From a checkpoint of a small transformer trained on Wikipedia.
Architecture: no biases in attention or MLP, untied embeddings, normalized queries and keys.
Each number is 128 + 32 x the weight over the matrix's rms, rounded and kept within 0 to 255. Layers, rows and columns count from 0. Numbers have three digits each.

# layer 2 MLP down (transposed), 3584x448, rms 0.0501, rows 864-970, columns 384-447
110108164151077134156124144129180092116105138157107153153096138136101100141134121066153104093113090142139104088094174142141106107131075144202133094124123108139088123187150121156152190126151169
116098161095131139161116180092079171142122119108121135130140132162142125106144119143116147156128070098111059095090148101182140182087150148174172121185141096137112127116154134149116182048107121
140132145142144161137146105101132087133180089165209131141125179177176153094151138165094134063180162229093137147166131148161132065082194084162103157134151125137099133143114167143116094175175167
070148173059102157154170216109125076093156139128199114164139140173098077193102102150131159197080098112098114091095149116120069082164161135133086196181131179057115138149143111106125095132135116
138116180163137150075154090132160159092118089167111163214095053115189117059118176123061096091131120137134084053153204146127117139147158113172151181156119078130143135196118173159187130151203114
107132165107127130142172151180169127111091132124102116111176169070178155085147125104099121153099127139119105063135176146103119119136135115150150050158154128089155137111148165126122091121106135
144133078100114167071107141120168102133184128112132142112143045172129093093090118171129103121101139090167136167148100226143144118103098104152155133140133105115083151107120126205128157123133111
117134147140127159077119098196119126124179176102171162157141133127085137106098093143120135012133131107159100132111243150141054122178090147156090100133144128126119139126128190097108173061123117
161139123077172064145084128088067089134128130168127133153100116118150129130145196103188149165167105167122151138147113189146120143185145197070205188128157143123096201104131110147124131153141177
148121117105132094140125113168149128127127105124101110181131063158101114105160125165099149130101168113138136038067149161100095113166110176107116122117144174155147120108074127153141117093099111
143123131109187148120073146177102146163201126072107129145165158109105225119165121128103162177109170213097136105081062106050104191086130118116144095069155175119170138089129174134124126135178146
131185098136099071132141125125094078141090120124086105146095119104065178151115080136130172102115061152155071115145131159163144114156131182131068113164153155120121170043086144159156155123109082
147106128152091076122134133073084171087111079143134157121106139122066129076159137135107126112133144188103134095121131117148134105089133135175083150121091099187166103160060104142165112157173071
148071111177162127104059128093132172125159146109101148138117110095131125088128149113140099062105221141133147130149093112126158108134105068139119147171123086162152120142126121078150122140126122
092170080150119120081197119100141070127129102205099124137084112183144100135094137177203154158103038165094128162129147065130103168161107133146116101052144140112064153171114143128117173151065140
068110159107099097123101122144107168197136111090186095105097154091136101100132176045198151159185124162129109099106120204142130144097074132120199133146069123163140131140060125145072142112129122
138168124143166117136171081099102112132059171142205087164099121128161126152153112150090116207095113138124156108170150096113095164143136138076151111084120136078147133158089214075150124074140095
154197104126140118136162090131100184094170070081173129122145163128106138106106103117137126179095129148103144115172113117148066144110075136123187147116143175129171136099182147185229076149134094
083096110129156070107167114133064082125134132129146123174120146122156079200103119139069119149175091127178126175096137109140118116091110200119096154072156195194137113060085177092098130192137158
138142133101152135177144128073081106109165102150123120136092125174119149092088095176166148125126144104136166113079135119181147100148139050200181125142166079156178154098112133125145102158105097
115138111130117088139120104125149116133116134124130108110126141117140132143132101111135155147105115146130134119156134121141172106120132130141118135115170150129148144126141107124135160132130110
119119133128121120132132125134123132121129122135145132117123130130134133133139115128142118123136127131126124126139132112147144137139111135121134121131115129134131134121131116130115128122144123
131185096141123111128088129063101083048148164069103077072063145079101168044127115070096175130132141171152046146150185112158134105109198185084158182130104119125149059122150118134148035096088116
140067000160149078090169135104102070137182112096118128193114099188170041109128154147126136159157141109092137107125137121131161168117142136133070201105084090141155149107168079091069197069073113
072129144133129118062047098165199074117130211143123079178141133080108074029073102052167149135051197198114130048148123163147168165159092045164121110157127070149102074065140168135166120147055111
122093116122100067118053111125079127130152132099131136139136043156158077115108129111148166148171141062102080147149103150137127121115053111112081132132118147110116126133129159104097084104112183
178157151125114107152108091193159130135107099035140090149144116174130164056098079156155126056183237129082111142139141055161145146144094053156111151186130163104154195097238169104109153183088139
138216048143160127069112115160076148131178144085087123160152182173149104080073166204154102180169104135130181102091156105102145177146132148124020125075113180142234173144169142129152167160167086
123105139153096139122110147133108115136100130137136133153114109135130115099126144132148123146130114130136139134141167113144099136101129130119119125132117140145117117149109123111143091117133122
120108146075065132135126150200146155121137106141129175096146154122133144135086163124134137145119146133128117088109114093187103083096130133107034065166139171183094214142124110172097107147153111
130142128085167129105165088124151139091149128097147147139103088100145084132129181085040124124148115126082124144151162092051123099110067124165139158152097088113105164150126181185087109134168109
148064120148081156069086125114235196150106135116146163150117141192130132086112176148113120077130171130159152123172148100077130178097180070139066109036184058084160128141127071108084153125094156
119082132233137084047129107131164118112094170127139096135125127092135115154147069149118130152068214122112170114077110159131167109141099120120110125117108174141126116155150054115133097155145100
078061119128140060156118136100125131149101073121172141178070221102161102190134053119069153164090028115119113059108151105150078122178151149152163130149139130127171173096154151072149127135175192
173130134157129127172115139116170177149064066084120116154114121171161169128175188097126157161153109152119112156157093121049129203117074148082117140102124133076113123142110142200074138167144132
105131116126150041123097104103113118085125111165160129095075091113139135137209097179125107079109140104091105119082112125124108109112130179101135188086117105124143175141123135140106125105122128
172206129090059168121137134098161082164128161108099098111091163062126127153078126089127113161105122130179101161116163103092076137080141120101072122145191162126160183114069146141176159081072151
174198126172070083122120117125102124182149109183147070183151165114097217191118000102159143126109105083128201181117112137119147106151155133170097150118162059089128090197119130147151115157157155
171159140133143142110159161164117149123128126113086097120143119087119123061123094127133164137140144195110159143168087148109137139141150120126064127105147071129118178144149082127112153093199175
107121188084141163147186136088163095109134129106177147116146121153103159163103131079117183164190127150137077156107137126108127138201112182161078085127098110114134139109057147149115135105225099
138119135106123173161120152115103125120118085130148113142115184172075083151137103097106132184126115201122110170091119097148166133128141137093119097154107137160141137095131128105149178107134159
134153139117154156126095146099113145137125120152137149108120099127117127163140105129150089086130162085116164134173181203137169145169078143146105125093153151138116155178148133142133113094139094
178160118102141132150116199131077118175115113154087109130101090213124120137107166150079086147106167123155071161147076115117174121118097099180146097046175129132194108107114106115133191102194135
060082084094150087158174154188078103100113094176153151121140128164132143108153187164106117126129126115141154128107117025163097038111109082086142138169133132142065122139128191164108083108127085
133096105172123136120146130149067125194137102159147131108135139125147109142134109124126098147103007173112164124095083083075159083091185157106136100168085185178106129146145120093128123142197142
127143169118078083132120182181099142156103104182177164126113106179141158089037120084136164093119129143058225097110142052146157083107127133109105177134131062136129130089098113144153098148134113
180121147148113106099159160149119130158109131078147072096100141163087122131130125132116178170131152139111215187128158104086152153091187172085081144079128099142124139091133122095099118059077201
133132128139145152128116134147119131135151139102123070061106128091085122142154124129127128202128163098114107118102105117092203157119075182121092148152141134136122115172141255083113141111146104
170112124109129160068136056166183082170096159091139144091131090168150202066071135084104099087183144147082113130106093126139145148144119131102098172164122119140143159123219115144121074147157143
180131100108120137123102098150140072088087098157146131121159095119167200141141176128144133082126110132096094159075081083126051145081111120073168096165140166137167167145125147116134081213124087
145112080089122163119073138041128126125144127212097162193104146170069173148130126152128127093103120169116122063092161180139173112105136137123175128161138124123178141130092119088125096137153064
137079124210172145124135158113161140120122115166152149145172164134095127086185193086059153144155067179079153084162109057173161152156120195095101133177147103143135122023072112151153130153129060
186134144117133116183132126122118170109169138084161144152101159084153115146148127169111192102084114170124211108115122084108089042075113132165159221191090071130158130146150133115147158118154108
116114157074119107157115141158150165147108165132155209128145142094134177143100210133130132104175094164110110098195099099112119128130144100120155078164192101131139164180137164166128166162161141
171152081140138149172118107155041079099098103255177129124186102156120138165080149125084124094032106102085143094121091118145144093129146134158155126135123166195090075106160121122136198132151125
165144155050077109199099149106161131138152116096151099108175131097198240159122138100081154135119104140186162168133052138081113147152098150131134045117154125099161116099081060140081155158108107
111180118236165073143233106139144063151068103152107090135132124172079084156163100161129102128130177135103139113165173092135160126121090170138120163145119175137104103133112151126069140182088104
162121230157088137114074090151065163100142120050086126082134170106146147103090130119126164089134174145142103132184149107146132127183069120139093130148092181123110192120121165080164126056172165
138157158124149078211074129097147137109082161144150198167068167135141138149150180087144129115176118136096125113184078150139121096069148086056155059116056111074090126111100133201106136163128143
125168155128104135122104124146074095093072137062138125091107177154118230192054135093187135139144110154112086189097141119142108168138159086119065135163118121171126153090160153128164126180163121
165150121117134132138093126094134084069114137190140122153157142119098101190116103134122144155161145167116152095068112140142111155124121217148200080135127154110141103112093174211132155157104163
122117122122084124139150096188202150154227128097020121194160092100144089127164156032172171133132143114132099166197101117114154121150159138139080154228143091110084115092205145032119106119178138
125115126128120145128118132125124129127122130146125138127131131121134123118132131125133132144115123127137126127128138131122114118115129126129140121128139136135126126132125125117125132138130129
147085108110110068094158087114134072187099129090119160150156134155127118130081171124172161143059145141213089113108140120091120161090102148121134108111157143071148107116103196128178140149169117
067090142095142053098128115142081091141173141122113114176115130095149117198097114155063130149159062151202128185078123099178115123091147248114142150111141152161128106062092160114120114192120163
122131118131105138103124125126137116115135102125134114129137123135135129132112130125147148129120130116112131113134133148119108142124122126129130134123121136142106137138140151114108106146125125
067083142069114151083133132107135086111134177166108105096123129114097155077165154143167113126140128101182140136097090147141131131166168183145173053098202136079107160105148092152177119140100083
116123139124133112154110126156127125137111118129116141107113126132138135130115128092112134138119128138115135113147147114159119110118119132123115120129127094150122120109101137118130124117129130
139098154155135124115106129052112133149124166144117136169072080142134042074122172123128126145110144126089172148140121079148181081044177171126074152129118085110111126186090164124104155103117086
164133120128217116108160128180099099159086058088147136096092143085107182134134148109080108108082151100107118117212109164132142121097137110167115116137126100148160122143153135177112091180122115
098110108108089105120109136182066109134082106112113133146140146154124185113075128156077138097129125191143087078144090144207152131155183115162090095043143095096132150171111116147095147110137065
078137153129080097092151125151077114130093081178149096077143155185109187092130111123100105120075118135089112118088149117168195160137150165164083123145125090146122143167145180119097178166139117
148126111255130080073204050104092121126119124114159147154169158147089089111192165102112111143126090132135106112144093076139124143114188125104143187126106127149110138076112079170157104149173073
173216149107105156185127134157083098162155128162124152159125103137125170106142115135151120089099089121099082169111121087117143169134080135153098122138144160080142185191088081148166150130081156
084098097116122168107146198104125116107136154157132134169088172142119093107150049149158096120132122162111158182129116148154114143155167107034113111083134118140131112154200139072146086126095151
130048177112148104138072116152124128080158141137069193209160143094134144067143102117160140084131173180140180105157133158148124136134093117128106116156112125154124092156160075151114119125115093
077150142077151163161150162147103165144139164105113118169157176101125121110115056109128158106141107148143149136115130156114156132128124156191132130050153166168137197164069181114095139132131116
209096153141144113108064117059181157084138157108100168086168135125100124134163103132157101194105207155151118115149114156093161122134179155133164121137126080138117077069107138089081134174147098
128156113142127148180154142096123144116114191137119144117127127113171241133083160154161215100206173143140179141126090131120135135151167062092092193159079074086113031110055084098152161136089058
159162083182096199040090092076217128110133116108100073111154098138101161180161087104088096072071211122140147169112230097125104255111108144112047187056198094136149164081032105131184186077119127
112144111100182076157076108106039154144178131093114121161160123114107130165103127146114113160074167168082144127089143151153107167100152169142132182143164119145077116119167175114153134089181162
125113032089147122169141141169058137067144067240072099087177086106151120058167147191112150116127129112163194206117101128121189144106171071191121154172107126145061154116174113157059123109129127
117126116146071123148143148145137080133104095112150108171178155153148075095129117080102103157109113142121115182164122170113144119077125133120116138084199181164127139163095127131132121130147148
088157118149128060167107068131086160059129126123127121106144143203119088117148138162096106188152113112103124114134067083083119128162113163136107192120149119114107096147094160122129154097176085
092201139128207110110179124139131127109147094157190162182087152197119185115074170149173163088104099156125160135066054083143109146124170191109153102138169144112149136140104105101145135110109124
128135119130162055174091105089145092182104113153177135152150154136060088153139084123151146185158133178097125147100092114150186139070158167095125139156117151163130119084160125154160169134170122
107128136114083121101136173129096078119082168160116142176094101112118130157092144145141145138117113102171095132094141184158167088096097115170170174124107134128199154065227161143142139142146150
122121085127114161109173112142130116154108141146166127082090167148135122142101105136169114120146084114126116222080096108110133193078060117081065059111123138128139093134105111119111072150095166
159137097163129149026141082156038117153162128191068087110158149140111127092173097106127100148074175092145091144119164108151124096187144197065133100103106071105099111121137115133103116134115148
134164162124197166129149138128114138178122099156177159096120172112139171107118122161114145098103169161099144191118109107158121129151093053105149122120159159155121123114108161073154091140093175
124182095130189197089149109094160070127086112193130118179113097157077090121135068120106116136131157114140133069117090141114148128144181179130134157131136111158134129112116090088054152131125155
147093134146151143078096102133139154107144094111110088127087077137187065094090134163075190105195126147167159115187152146176156068110123149129162105168103117144146152152141122129126140119158100
050111093167183110152150137131081098151088099111093104113090121096100123151078073074170069128105092141181145202161092150159101161112099155075121111106199126152164121140091158113139119090135107
133137157129133147131144137114136156117179136188111124094185152146101150107194116152182083123148131193098134131107057100171098154124169121131135093090087074178190173128133125116083075104131123
085136101115098121147075101132093112133165092143114143164128091168124104106113080130122124184142121095141078176129122112109159091166115117140103156135167172137093090091151081124129142156176132
165180101121153102156108118086131165145181124123086147139133128116068121202187142157126148144068137173121146129100190140143200164147119162104128152204149153107147071116153135096135103146155103
136130129126130132129127129123118129132118127118123128119134132128121129132128136128121127129123135123130134131127131131128125133129130128136135124116135129119120125130123132125136125128124133
131146109068091159089104121187110208113166096118121079144166076134092162087144174085098128177175163149086129144062116102146120116066134065104150111098107127147149120110108122151095123113186130
131151136124122152132159099182098031154078128130132172131164137102098173118119074173127078099139152077137051059166142116078148112180139099121050188170101157081050083154108116093219064135117132
144105152143186152159126170101203146128030122112114139131139148157192100094190123101143132092121175144108125072145130151137081071171114094095048157148127095141106144095095026153108122152111162
152117111124136114153162118158117076150118123145106126126128173151112110127121121108126114110103124140118151136111132124152134123124130123123122112131128121124140124142123097107119127120126137
134118138136121127129128113129120121099123125114110142128139122144131125112131137117123118125122110135133133159138115121142127143121134118137116139140139145142134137116109101133134110139152111
155138135150158137208123147171069144185097103095128167191137088086117078091099183121040097200131111117142101061049103076156130191164135158140161118153151118192159089193149119106109147192126161
152154089154058150107171146071120127113116096088127118078179097168069081097056149110108133116124165139058075130187148106124193134122164090115101075058113112098132141158113091168133179131146194
109192114149115099167110186186173099108109097138063107110112156157148141084118134129166171192146063130139105126152168123091142150168139172063091081101109153166189115112138161135073142154103175
145136161024100119106078134128102073123151123119116167161178172121128100178142098149108133137158114114156183129127171141129113137132088146127109181101162118085143083122184145091146145188125141
082156132131144094129132171161093134145150093118078149185084123138166154171107079117149126147159115129139089124087170115154148130135135141144126153094066193121187122126119136088136179139147185
# layer 2 MLP up, 3584x448, rms 0.0554, rows 865-971, columns 384-447
189116184104134110127108119126140077168107115125124106106137162121112101134085070120076087133176160110188107177144191154122140099165138116099093111090158197097112106189142127174115121149118112
063141110120112146116149183155083048131130134178085101075146146028137141095127110135135188127070147115110181150175148128140093147144151128094119092048084102140116074151102138165097181167039111
096122163128127158108090165147161170122123134178090188064096154163125162110152128105185098146175138110179095071125185152149145163166152152114105142105185142104113163172074114175083109156073034
094136064129060160111237151075124132125148146129072107041199142059119160135171096148109102163143123121135086153099095118085122135160165110149129134116129057124148114158090222140165127033144124
131150114114143180162132111123143085092090113101142154110134071163223116149104145193130167132172107076100088094152153082091134185176116114105159067085139132151118110135128135172088127142007093
136106115160144123092084105122130083068087115169101131105152178095141118103108174104113126167167109092103115142048172130109177161137141148113158144084105075150108103150138054166169118155108157
099123107115154103111128092146122132066157152152106157077174116140073070191160078117139070089112130099141077145136067119114174109138087141160054161166118151099133174111139135161141151127076096
104104163109144108116160097102154139056151142136095081112098216139169134146111127151149111087064103115112157090136131108128108079132136170135113176121062160151131141144098126117127093111087137
140089103103114147130137089137161113148117159090083118028154129069102133087102133146171110130145181092189099094099142179175083115132135168107094138169145113104042173148134135108097122123137166
127168144108109145083145131152173190158113130098126115117128161141105152237075126097140096121106129111129132164132162164193060146176153104176077152098127142101148149128113138097143182187110123
142113216111117117138161085113152194134159170099125191139216141116161037116156182116075118145128095112168105167134229093121118167131092053080077119122141150140087152155129130104123119165126105
109098077165110123078061128141189138086199116126065105112157050119151097110084106156157154117139170110159136132120152149100118180106128138142145119142126162117126097155112081057080122131107154
156184131122140128126167068192153093130130163198092133120137179141178113176205150148100124182093143102162134157107204095155153126121165164097101097097096138047115168054103151101095111138142120
139180124135120201159184136092139139130136141162096125084167154110135119146107129127145099167086138050178166160128121149144160162138098201039142070168105087133145108103100148149081131080083075
097184146104096107070180135153154091127145113074142117108140152103155088201086075173117136190140144118105127145139111130134125117131087097094139173190117085077123109165108171158130132127118097
115133220016111143168134136142122174159131117160119115130181167102168156100168091091166162078127173123126103170218169169163064155139136108124136162136091145084168132165173142148123113073104122
138110102136137156053146142141151140177132112169117084116121091122171112144149133147103104151171104140193049157142113133132156080143133089090125103187149134130163084078134156122091115146131121
159090121120131077134172146037177136013132143095133138127126113134104133091138146128064099116140131051194125145150087106064102059154064138141105113123141075126132162128131115164119169135110154
134101177153067154100092134150137127148133151150195106135214153155134089145118148122139135173211145102155129114169158063120134104081110123126135142136139147181137120151088141204134102153043140
127111152121113145122134128114126151120133134122112134127127151103136115133125144150096103139148113100137118126133139106120107116128129109115130125121134112096112135150116128131127123123116113
121124131128138142118120121128135125123135136136123141120130139109124120127123126153099117123138142121141134125136141123133127133138127137113134146120123124127118131128130140130111138102115127
083101168105144123097166105208179072132191141134131159082131209177067094190095103129076033090089165131144119065159126121128142074198165140099110141088097098143066168122073124150150121145104054
062128142105215239106129148118116124106156140135101189087163101067143122130157157108163140135122160134129122132094151160106097107106146190059064109168116127104090130140078105169078132097073075
108138088175168120148099094107172139101127100135066113056128176101070088113113075118089106109140162102117104074130078120077143178156134148177108141109075180156148058157139114113132164072031134
142123084097131079105124131111119170153127163119150208111174189064057164122147125124108085133058111149144112115125153136131040187123177091170114077105159161102145087175130169104137139103131117
088112128120083119117145108139148145139229178125068087119152163059095114136136131096095084134086102146185107140074129171116100188145105169166093102125124167008104117139141130112168202181112171
148126149114172133163100174106190084067168108097133114102148105157092153167099127126058130183120130097229113180132076142088113094200084112099158060187135151131079091139106112094145112186110174
144133141134138140148127117147131151109140172126122144108151131125132106119145150132090149147156131107148126143150131143113104122117093145095116121121129122110125122111125114148135159081100124
090117130172119139090109080126150116115120163134123105166107145094187055164137118142085108122153128061117116122096144142114119144087047113155197156071132140139087094192142083138161183080107142
117098161182118169122062141152084146079147163125084130124140144112138118156191083096093141145119170121122125140090101130136157131090128138119041116074139147116171076105109101135093124116079161
090181133125162219123100132113123115145174111137107091053130174083167073102160094149140156137117150078159142185123098148080169125174135184084012007101092119143098183121157169175146185100099147
152104109104097157137132068164129122113132150128111132116145137111118130076127108121133147121111166105122081154149156103197126157124150166090163110155124084108101121124094158079068112153107181
099160233145127153106159119133197124128207128166131089130107110069123070098138077182175121187086102092159089163185189111148121150162145173094112101139078166121079152155102125113120117116129108
161189147101129165145110103145144142123164155152132113123116122138127129129118123182138164127126137086133109141158128164088148185129136142100034149142124162105166100079129124152142156117097165
155162117132089122098177088209153145110154131128153133099129172129114083125147165141099123102099121144099137181171168098089108130141063095104059100162154118089107098130114093130153136120123179
126126070129094138087129163158144121035172104118127116117078139111097096107152139127157108142162073108102144110080107053087134139141173119187100152187090092070111074183198150111124118096078117
081075095190110113189098099146173098068204139100173123105152090121078096091099163119096125062155151090161075154130124114150054087125092096170158143158171128127040108135115051191148112119016111
061089102076121131141128085096123148151191112093148117045132091102081162180141122142104109131140120157156038152110154170175115119153063100176154143202109185133143112136114103210125051175125099
136092159111095156136130075111130106169177119111119142146184136118171157162112102229073120100146090150108143149164141059101131148096094185086043111122163158111117136133146095098137138137097125
107114058136141138092183124184253119084134112131161167141158155141158180161075183165110145078153164106137145136117097095126105177153089135149150151117131157092129085130149070146176149126112126
142082135092076192129129112137128117156101160154137138105146112072140130170122138142132137102161120128113196139170138130135095120147120120122126122116144084126129142146118147135116151138060098
109114106128074130137105158125169128170111119145142131110196113140097150137164118187131084124128100057155090162182150183076137133153151142108080220090162104139132150153131134212110118130049074
162154108106170181099140189129051092134107131148091146119158136127131131124174092131118124082164128103099110143156106138123128137105140171078138159094108115186180110111165154118126129126084124
099109119122112080136138093139215095103171089127052193079132089139159139097096087170166121128179092132125061231139124161118129163095144162096081127203145123078159100141143112093097135153111113
143140057121173155147130129160086079108152096072119098094161167074111088172180127142082104127143085151155134137168105177161107111141155092108115130193125164066154119138120130130173169109110116
101145111076136134201160126132156160090139132109139152161154123121057128167160095158171157095092123136173129122129156120107133096163104081149142128162120217111148114149104155157195108129124055
190114153162122143150146107173115088136117111175154192064119128083092129141126107195078101085087194136119115135161142139098057106173074112158102177158187154128111107137058141174080004180041068
088178041118094124205178157107198109045166091104124101117165160113106093121111093127111103177125101110163116158118091095089158139115149080176066095124120117139114075137120133117158162151137106
086114125158108154131126097079133194114128217111042160109110082086123088144110105129109073139169110077113141111113079102094094126123060122134117156139109164111145148126141147098141158083106119
194130163099130137146049126121113072102159157152100155105116175142131065153097120168141144157146095100109147130123128148147126140119137141150134121115143151079140167108130084151147154109138147
181146136125110138150054109097171129144134084115137153103197126078108187145095073172093140067109081125211144121100136142139085144151115198150169098144046152153128121090057143173134119090020167
109123167139040083105154145108133149117182136094086094134171101158158156109099148118116150137177150066110150089134163142052143107100101110138101132114081113138064080149166116112145109106076088
115166143103113161085107150154181130160109148152141170104129138154121166171102161213146177066078143082188138172179177101165109142121089136060048161128087069160152150123175144124093171094118141
087089170130148104091120131130107112176112146176135154119200071123172112138123104157164118143133113094115190176188134061100097134108116191073092121152102089158189217171107151157118153114127157
185135142134149138098120127187109175104091188151130181102060155183095082074119165147155083141162158131107109112094150111154154173144150134103136089126136141102139222112129146107184125077030155
118160125199145119170158122095142142115229130107169108120144123083131118126208166170121119119066123053202139146121138150093158171159105093104139080149112163071101074141107122161064143125130122
105111129094149183129094086111120074123147135157097114088125161095116068132119144091096113091089161049177113100114091147103132182116166124174142130088073130101122135168112104126144161180114161
142179161184106231148134125153156111159119064196145087060154192147142184071132172128103087127097187154116137191130140137081037135118126127144174136132103138141136044164087143173135112158092166
169116138164101125099088140183142144097106167131098182137162146101160137103155129114149154122161100128141124121175143131178107082096095138131053167137120116137014152150175159167155084124063110
129162099143075179146143152172090108074153136169139139104188121079118082106175161166078132159109142125153081162139183048103126168083099159158123050103107163112142054094151183112128174102108181
131095164124134133095168139110142105160127147118179106084094126073146103177091174255113159134120093154119115132122167107098052067214041110143125157141185076179156135153101095132071131159071077
125119115123132142123130135146133144103155127139123143121146132127143153136138129148121126134131134110151113128141132133135107116127139118130128132141136120105118114136129120139124130113115128
132141209088110131161088111134085094118138110094101127118142144139131104078091117172158121139137062075107219129109128093058120107193143100191052102152145152170076103195147135141138220185046097
158198078112171093114191149166160128051154138101096098103155200142121157131112134130103096154117101041182129081122098070118019075242118101152093119141130127103119171123085093173147157113106108
111113109131128155118120142126136133106119142142134135102125126121153123127133139145112122132152123109160141107148122123117109116136113134132109131150129136097113118156125131140120128131106120
083160099158069116176127101157143088108142136137142115106171126164109107105186157081125089142097160087109213076135174184109148110116110088153095108123189156152073066140103164176188156105072122
122111145107120146104147141135132132098159163135098121128157138120125120135124124144099104129138136094148101125107121140122139124126106128120119116129109140105123153145126116129104130127117121
160151211099115178159152137117133139045154120173080121060162139112129147117160080137181082147173140049156111133114182119141052098137117188115137117120133101180142085061134139119120092116036100
149160070122160180079112115158107125151234125109128073121128153090169131137115108203104148152132135133231152175099145150102104180162123111097081137174103185115140094129146100100127148114136118
076162109139131201122175061166181132088192130161083157134130137108161164142164123134065081181092157088255093115126069161105106107193125099115153073142125162125093076126047118127136117162148091
127142114138111129160130157070148159103224141144108139070100122106123124106133132151117148179112106101149119130131118133090133091059066106145114114119149127078084096145144101124137157142140109
129085156122107197163052163122175143079162144117048114159164102121170147079133145188166140146160148146124077115090118065113113134083151097116097171121110080104100114130115127065101151150037122
067066084142110146123189102086150120109109168118121078081154119102111007093195149122120102167093145097128075132158161154111142149047122156104151088137044102139130094139099166133074107104164186
108109077119170180092142155161104132144128163186154167154115165121141139151160130119131107120112104098120157155158202161127122136104169086110132094107146153099115085090151129184116122167070198
089119106133137124155116099168122178106151141112096128129135118111138068134132128114097101142092110113142071176196110130127132129141113106118059173109127096130131119115090142102109136152169205
162156137156098160050084141192095106144138120116104105073095129108138147127139157187149178158170101087105173105095096143117075143122105136043152081139116136229107143110155088163139143111079088
152122126100109116114071074191083125139140153128102133101135188136167142120119157150132144134197075084135151119082146140187108114142103144188039203111152147138136139152129178122206085164016125
148139163159138185120143117128121111109067182134124062100116133143113122118106130156117165061161120036224119106131114216097158147164114169090108099108151180127078253185090140143120106137030145
079109199100238233072142010148134129100164176183019134094174101097161155153193089111126161097112155076189055163095211112207135128135111212039054149117079112065170161056108127144149097117107145
092132125140160184121072146117201115104141167200139186093095158100125123108120122126112072128106145142146143141121194155130150144101095076063151102149165099131143075124116098147136131115106120
149139160138124152126077155117174135155096151149000129092093105063179137153225108176161161123148092081061173083193235168156108109124168173109097123127140084168084053115166155141109074134045080
125107099117091144131136141085136126103121129120149159078181114119105141116116110144108122096150119101173113116161151138105109134187127141150132141134127130188116104147133111171151131138058096
138183157145079201152084165094115165114149203139128146082136075144118084149165123218142114136108125139124115140172157136134132145169137179076083181149065113161120109141083142108138174152082138
163123107099098201142083145147060168101126121117079170135131093087121150136126149133125101140170157081199164115122142170115131147108105142119110106076114170092102129108074104142133124102108171
162128170138099155121152123126180105110115136129103135126118163120159064142112177169128106093133082090118118149132133126148105152082131145081117141139094113146134120089103136122154183137125172
119160132107120131167185123157131166124160110139130136102133096132148122144138140113055100146167108144120137098213116104102091120077131138116102109154113197065098127214115138164089087073105138
057174145130120171185138150125149126136157164140107072082113175124170161124162125119106151148116162138144111163075091107024113112147060067134126148147124114117035129102159113128139166123132071
153167093102111151141091137178087126124110220094114161058183137141127184092096101125140146127177150091131105071174160169177110133131101117124091117130139099109053161166130142157128082062077075
085128135143120132060138124213155061097142089148096149120110147126164170156132150167068072083110163110180159113192160169086180190175180142125169100185144132121140202151125096182096166145120135
155160120078129148118140166175170137080150103122068130130164155080154123137128185160084147164133182128184133135130134092149114118144159083133148127128035137050125174118121165107160142097142130
118143141099103128126187129202153124086112139208128144019148147135136114147119138126152102121135096126159134101135169124115170121111133130127139120148140148128153164123129118185171142149139180
186055134103122181125094139134128185074112138135166169121135108152164128126133167159125146058254126118098121130157107079087107149116069111137141111125141138136139115163113139183147115071091153
104110151060167154069143173138151151121138136126130144096112105066113141099168161181166161132077118131181102110185135174090093145123099120098141144117166136156135131123110159143077138106043120
119195151072099176171166098135150083105163163105043123145113160119145154111092109138120125086086143144160142104081121157151092169081165147152156145061041132069146140194115170120154205136153117
084104127114124210183116167187141098111133134149079163082188131093148119102124123177179121124112137045135127123142127169069104129121114137134101121146091131182039094077117181159079127111096148
122114125136112138143126129147127134111145143145131126106128137110125114133124133126117121137138123115142126132126143138148126123137121138120092129139133146108106135145120119148125128131111137
050131127101133143116133108184174133165110145124146153136118178100111164110146173100093112144131124130168096077153110101115073153112119130132112102113098110120129145095091139126044085134119120
124150068129145130093168124110163133150162130088146119115196126081111177112053072170173124121171161161159095160141123146136109109113126123127164191140074075105049148125095146208167140162067115
090149095166155104113124090167116106102155111154094123102125135091153107151157129138136120137152112114106179111134111165138166121161085103101152165171152112160121137114125142125119157129025125
109140130120090136111126131126141140124179137113096138127116119110149134120120152129109104141107120100153135118132145139124115131140109135108128145137101115127123132141126130127121146115110129
108115115127104141118121122152138158121134155155115137099139131123132110127122130148120102158145132093156117147135143143139105123150130117114114140122107122104105136134130131112114135126102125
114082156080182154121091159167110158079100149166034123111151122145148157098132148089130153183156072073143122101095171119168105242092118185127139116106089089092133120091102162170107162144061148
121162112153140207153179178154142084135147121207032133080123122120119065155186142134127078103057129161224067121115106144054129190153149128086063109084143082046067148230055134175103188080077186
132080112108146165200137093153162217169192114112094160120167146123179127107168178118132079138133147033177111176121095129128084127155164188088120115159156078138108162100084093137137119099136154
066161174115141143139178091094218153119158149092149078105148191059158133071144154118120099135110125093235056153171110083111115096113184071099146108120096148112111104126089114130100160120162143
093118119137137136174138114154145131115154145144054132056127157105108145130129156134093148128119121098151120068086108168114126172153125137190113101141169149128139101161097135158135187137062159
132090133153088121152179150053161138121127131091154170094132132092132145099140175102062126105158146110177175123161105159009135064121136139129124179131113080169065152233135117173131132036134143